From a checkpoint of a small transformer trained on Wikipedia.
Size: 14 layers, width 64, 4 heads of 32, MLP 192 tanh GELU, vocabulary 2130, 1.02M parameters.
Architecture: learned positions, biases, tied embeddings.
Training: a variant of Muon for these matrices, 122M tokens, 7441 steps.
Each number is 500 + 25 x the weight over the matrix's rms, rounded and kept within 0 to 999. Layers, rows and columns count from 0. Numbers have three digits each.

# layer 11 attention query, 128x64, rms 0.171, rows 0-31, columns 0-63
529509499521494461467519530508535523486512502529480536485518502492515508480511521488496492502497528501515528493475530498506500496480517504478483484511527493432429478491502503483515517441458517
501501509452493488521555482526494545491477538488485491478506442457500522472517490547488501510483517541456497504495448455540520502495467541495482510526497499501511536493477515492453494544519531
520500480479485514473508481507475461508454494504484493483477502497515488496505523466523500531463563467525456507515504493493525507513504512517486523535491495473493512573511482473503519517512505
533497498496507478505493474503470518513507527498497469510483498488486553428518508484518499531474522501490452565490514489492519528507557515514505462509502482468444497494498479495539525460524487
502453516502503489550490504528495492506534488494517504520523508477472503501558472464547471491461486502545480475481498493500521500455518507478482479529504503496467488498536493487523535457529517
504501471502510501523489488495484554467455505500473511499536531523488502537533486507468514476574498512500489502505482500499492501484550500495465445468556505486517506518489563446531458501482487
522465517529542521522515513520470510519498473486509475480494519483438519522514477492456484491464509465513514517506498525570489495467508526519531493507450504507488546490482487517466524540487471
514510488449486486493504488526503512529457434518503499517482503490495485491495552513514519526495551482522523479472478498462446506484549506517477503505507503530505473457533552506508512549459494
513482502493430518526523522468552481530508483488484526482506521529509499482532477507529546491467513504472469508516509482500503531495495439501543506459455496504495507495485496472504480461499513
518485537480495498499486506474496440494478462498488533530512490522488496508479483525504480492520513521541473482488507512501510478518547539522500538502493471521497516541521472531483510491506500
489456499517511537522510495533489490496521506499482514493499512468535503550524537495484477482462477472531484496488476529491513519497471510509478501512530479440492529498491474499479495470524500
512523519529462477490500517514531489487489512542481484493494492519464498504507472443469486541491517536483537509513495460514517485499493481503455491489533509492498492494445516466493504532495531
518527494478513506492513450512507459481569477532509512506514519523510508502491519464502473482491542532504485483447526503520452432492470505469476505533488444506529493476518491473475500518527546
481508457511465494493531537477501534496457484468515487534504503504510489500488482467547505531487514472532512495510531519528486530418476439505490467507446496488509503473530496504519493551487518
476479538480468494483520500528454513481497552502487525507478495500467505441514478514521490501491541480490514502467514526532527484522501492488475549501519520482472514497531482496497490463498523
497515466521483451489463520494534522511497501482546481513531513474504476565498523476472489512515510494494517499463485467500508492528502520475498512485490522551513469548485533504511481517461524
474538467501496537518536494479513479525468496540454478515520456555483547521479498503455485511490486513515478494475508499483520475522493541486511522485442485492480512501472504492479480497486488
475490526524476507494514542498460505479538532464481497497497496465441519536511534488466515480545486522490542529505477456517489481478502509500482515518512521534513499457535515495505514493505493
501475476470484494441516530479557474508540513515479533506518511459526500463484539500512503523499498506467462517492485528503528549525492519505536472467513467502481466480499442533492494506496485
494482459490512480478529482521508481489555508529506530499486531492502469471546469516541545531471480495432477487463511499473489510521470520485492512457516488514515508500500534525519488509525485
456494500525491519564510502484501530480536529497499520530486496515465489539512537527513524516502515474468484522467480530510483490516489492495519485468478468507544517493499507518462483502515492
507518530482516520490516498461465488532521465520470514502498531515498515487494490514488520452503489507498480473480535493486502483526507485511502544507488502507515496536467528499525474508468476
503532486503504487499466481509485497472473492476513495495528476468519493516496477507485503496524473512523498537522466473506490488481529523524533483477504490511467555526573511512502470495485472
570513483451499490494541506504475524471495496498489501469530489439524481472483528515509534498538496496493519482486506490466469503482516523577505487487489470515483463463514514466511540516505506
529516512456526486484492500500458494484459507471518484473511524484472507495465502503516507519501498532466549509516532496509493482463491475553539487516501447483440488529520447540528526529485458
539514479530469536509479508487505507481531485484567508471538514453477490489506510502553498512472513458510512457488498507471496473454496512524525469516541488506496490515513518494546523500508482
514540486459469517500474529512552507507521556550530495485492471507451475540506499489514499489478516468476551481491505522508505527508494453512542480500455520513500469502534462492530503475536487
471516491482506487506480550487488514490496485536485489511479528538550491490451451522493472548498519487516516517521519490493486497509487486526520536499509501499519486484503510447521483498467489
507519480497533523474505517464523455540515520518466504472492479498494487477525474494456519447525474524502483520531552539504486499458505492512468490503494517494499515516496484514488476543517458
519497557504490489545519485483502465464509486435520490505533526539504463520521530465481526465491469478473513498498495453490541505516489507504506494490476496504489486479516493497470544504536525
542532534504467479468525503522527506485461495524490506528511468498511491506472515452496477504496473502507576480434495490462502497523509532479447499486491498526484495493506488504498473520513514
473498470457510502498507560486478503526497484494448526529531541515508506480537557536489497522441479485498522521513518481507488492509475511457542497516511486485480495508536497536464462500482466
# layer 11 attention key, 128x64, rms 0.175, rows 0-31, columns 0-63
544514487472525505465473478530511519483538558498485501492497475479550505472503546544506464469472535526496501511501520512480532494493539498505490504487502498448495476486491495539497498441450532
480471513516470517492528477515462499544474491551515519491517471435467531462522518496519514531493497546455492524504503459499463489469500567482511527540459533535533492510486505448499510506515498
515497517494480491465525493506489501468507467460522497483506501480503522481496532491496492480516530478535491519529546491505507484493467547476477516568495480502513531533504500458496479490499482
518477478475530498484507488527517553490504554487506495499480491479513514432518533513541515526493481495468495530480511506512495511472516501523450462518508505468470520470530517518480504462507473
531503541516525500546513503516526522488525474529488528469526544490504521489505491501544475487460475485491480467477448544492528481510534534522495490499505482451492491474488480503478500487494495
520529500495524496501488497481489520492486544516467519512515507513475529454465482465457527472527494513471515512487522531439519524516547458507508492454508513503487479512473527487517513508512500
515499508479500525517450535469509490530482462513569507503501496507502512472489484502468499521452497468510482473496470456524531526499486505554504536500472539490510483498541502499488543467511502
549484508490483489489514528502469491533486462489475501494490485484506518525543521515471513466500555484502498495474524503510521484476516453506477503494502461477485497504504566504546513520481485
484489535456433501483550481515508463508546508483502516472526540492495472469521506488523553480490477510522498493538487482516457513466478515510531470491474520516482506511542499534492512486471486
483490480471510449512491474502516479498486469491487536523493510517520495511505470505507493471519510484545506470495475501527529480513527492514516522478564484498529530524459547476460483525493505
507476517519493532521499519485498500501533486486529525523531494515508517504484513491485482462459514529513477471467481488479491503518481536476490521546510507500522518479494419501499522478513495
523529517514483532478497514485499457449482532529489504475502514495465492474539511508490468508521540495522515511497520483508508502515500511481477499505469512494522481470464565508493490488503512
520514453493520490478466481519529474519514516547502524481479485500528499534519508466498488498468528454488491470486525510468501500509506563489487486517510459500515472480504505480472492565467544
514566509544479494477516499455490510516491487495517528477473503469515505501462530477533506468498491485537488525518512504525502511477489515502522508513430470470462475479539500563523502522511482
509516545455516478502523480549510501517457502520460508498493511472488494487493520496534479488458467538525533533493517523495503496516496506518483484511510501494494487517469515482449518461485536
515474496541486493496470504495490482502485510504507465469482486510485514475490468491503482505514508466508520508492523538536549476529527474462553493472512494515491494549451517525498482496467502
488513489505482477489513480480537497523495516524495501499505489536502524492487517527515509481523482472496495481498507408474513509519475501461482547502495551484480508536519526484467482517461521
460509558514491537498525527516484499486468535552441494466458529516475527534473478466478466522484496511510519513487446511539550493514511509561476500477514506503501484513443468474504499495491511
481479470481495500430493500528505507479508510478556483497496502473530519517522533514525494513509506520523497502463514484542489554480498465441520502497533476452519514492508496540482491502510458
523451521477499509489509490520485485529532497483524463501541516507445538524528505508511507524468474460493495517437523518483435532505486513493513465506464476490531495520495520497501514509527519
458469476493474485533481483488543498522481527470507510475506509519495490521511535453518499460488508491495534499458484498509501564517459489500532453476512517500482507515519491525466527512533500
500474485443487495507539500522465495508480513501470500527469501546500523508500456517497485502498457463527501499521499515478510489510498498525534504492514514534510481502486530454514514541468503
488515513502519471496473498447505524496492487515488502519527480494542515488450477506486540523505508523473508503486513495489490488499518533511510535467493491512477569504497506525518454471503483
517475493515500546436499468517471529509502490507498497511501481481503509505482506476485509518492517521480536513495478510491502451422497495531507497512507495512528534496505506461555517538491470
513497477466531505525449519456465508467475499480497522511495520518478532513483515474500483566490505516521487517513512504540505471434492468512523532505487480505544535497488494505544507501484443
503501505518463534533472535514513507453521480495494512503483515499504507503486513499526445525453503457510495500485502527479521486477498491540534476509519460482483533517473506486518513515516466
527522514484501498507477510516521483496556513515487517453522520477493494516498522475533475507505496492520565501520487507537507510472436452436506470486466512505472534525515481472508507477511463
497499475499512488478493508504502508515473477479470504529468516531511495488510481526514516510488520518545526541552520514490491485507474505477502477453483492490533528454513512485481506505441488
496538479486534511487514499478490483517529524510514470497506476491519500519491474509415500516533482501486488513530506465512449543483501493517485521531473542502477477488520499498516459535511472
481501540496513542508542486464500486454508493508527473485513497484480491516511493462485523483515515502436524449457465475502498434484491542516489477494518508534506457532537468539524520506523516
546531514522502525473512471485487466501478508547507520508491498507510507523513505502517471448506508473506522482457490507507496459490510483450482524512505489529500493520441559500502463479518527
511474512486523485511495529495502490503470500481488478516505513535517576518515541551500501487447476525480523466517530444506487537510480498471515520477485488490516464512513455542510492486461460
# layer 11 attention value, 128x64, rms 0.151, rows 0-17, columns 0-63
520509499520544540547480529489505505485453443471466543528507475466494512542508558472511530500524530445504528478527479455512486494496515481484510518501491477473505462499529490527543493506479475
488538485488496499511461486456518489508485521469523463563457521516516557522517460479549495510502521502483485529485470479473489523493527512501509505509481472505517487488495522489493428535482523
511510526457486495477542479508537503544483529482505477499495481524429478460521511466526513513497567510498505448453511495491549503461508495517542519540460452475532487498518538480504484500506508
486542521501548525517447473440488503502520510517496456497529489528546484517529508525539495491460535506555429497516491476469548469491495540545477491490474488487529489525468482467478493451489516
491502489466503490505503488506531515490460542501502507508526514513535484464489462514482495488510501499473475515482509487530524459435473524453497537519490547483525492515486472528522535491523525
508471507518497519492501460490508489512516498516496469518487581536502486514479499468493494504467502551466505467526483492512434497506487511492542476501536517437464480518488506476486506527551481
484529533542480439467484572511508468503486557517497456477463478486551516512517487508566471502531512483499517500476469547500469507463467513478487455512459465523565465594501496526513491486492489
485517478513483511505518483457502531497521500466517500500494482524488495517499504543475505485518441522458509464497481526471496455513561541507536488512498495499499543507526506456473485533486463
470466444535510485524520494502495468461509471487528533533504502504493518550509507503462517494511532468535525503504483485482498535466546470520467505458499493517472518461526505454531478512492506
481490488460481525538448497479431468552527453510521471454503512522493506487508530513525535468514525515506487460453552518487520514530483534491484501510522481501515506486518544499526486517467486
477520544517500543465506495547539474485525532474499491519508504538515469458497470484494501509445516530536517523435462543431483508538498467534522534501493503503456509538500484464557498556490507
454485499502504509489499481509497519489540509523496543460490500479481446495585542470537544503494519469451493526536484495529482469505524547483494494489530442523462512500489526453508494481485519
505516445500525501475482462528500475505510475537470504506482521515508496541493496525516501465515515553534483496539499464478478488517532493484472494511456499472492502519500493523510492494504481
523544498479472503503464488438469519511499451542490455560492471535472558466480470512540578494508493479487513491559486487491508523469468500512501507484524518481495482481518487494504539533479508
511513493542502522539532494491510462494502465491483501511462491492519475506492467429553510527502483504535484510519502492492490469475474538458465508488524503480489532498489556493529514490467474
502533529519480480495513505519465529514521489489512498492524509479485526482475454501484467471560501519506502529536489498473488510483500507493528474521486488485471541556514516487468550523448467
465512531479471497495503469498460536536477488496524504501502491504459486470543502538511491485471493481495498496564514555515517489518534510541508497507500474487497513499521478529532448463523491
543498519532555497497457511506512504484520562481519474499503481465435466517505495529496492498537499507514494493526492544513456500503511518476524544457510539468513482476519503456509506538502490
# layer 11 attention output (transposed), 128x64, rms 0.131, rows 0-17, columns 0-63
475485483523497471448533493531529498499488554517498472498458485509473497494507473542515541502524507545474470495457507540494485499523521469446517459511500531527503503477478545465534505480527493
502453517524507504486517470479489513504503521498519487478513512559484480467472533504495463481517506531525510505491488498505496474504488505480466505523518469538499471470511468517517541515521473
485486478532481481501496543459479524487544492549482542453510492518513533513485499526531501521466463514511463522516502513474442485484480508458479501482511529544486514491503457522533504509495485
516486493501489485493514524533508518476477483489523538494520541534514509461490487473436447495506511502482545465468488515549494553513521464482528486517497514498459472469516500513491496552518536
506497524536482503490463510505464476532511472515521500480513509475473538495505524453490523521492478468509519540521489506471490514556524539478533471486472502481505500484512494457521478475514473
468521485489526465568509493485486466498508469481497488531450476532492459514487469458478490515496506508504560523553490538502512554511449542520463497486468483516514528511490478536497497499516529
498425466466532537499528504464487552491494469482456513459523538551486475458494528538513523485523476497560503512468484479483538474482535533530494490468483515524438510449486515505523491523514512
512457521519482488475507507500474484476485499508513500534503509502503484532496529472495535481467572521473517525511552509518527477494439458520500499480507484491502503515455465513477510486521521
511496514509497497476494460532530502505485502519478474490461508535457486512548511522516473483469496507501459513474493482531497487521498467479497506543501512505526509555456469512472520499500533
475514531523465518494506504495567539458506512511503514577527465470548468440502464493522477507476486486472509539507516500491482463479506505496482499480511509509516495467529446460525491521535498
540523474480521491516507488497457511499523509483551532523510535528513476485512499531490491511522441516440509509532513452492517477457501518476456515565521456514495517519477432502461470483523526
521509497491513506514488496484475544462481527464481487517469456515538499446473508543490501479477496529489484485513525547461463509527479516540514516520475497462535488561524471533503451515529519
484488545506502483528516478506481491498500501508504491489469513472481481496524457485494494502492512463498526507453490503519523534520488494473513561489518558532471510511504502470499542495477515
476473503533507469503487499537549484560523498495507525491470466456500500468490524486520459491495550546472502514463520520494491507488549464484424504514452534522494456476565517548502504446523521
492539485465506520472445509481503518498509537481494482505507494501514470440528518561501496544503543469472521474486488536494465502503534497502519454486523497504500501538475483497485476506533491
543484494487551544470501487459464478510458521505505515500512510445500469528526533496527536537440504486484526502456536509511513497486493498478505531469506476517515481463498492531488498482513519
532510498510523517455492524507483522519543497480477491506472499482547498502449517473474494471486487516527476489488542493509499512502499487505498531468524497495513490474510515488471558493495533
520512523509480520504517491453490511497469458492523500503508526527507512482516464490469514557515553551502494514481491473490489519518498507484491496514454473544517486526429544507532496463468508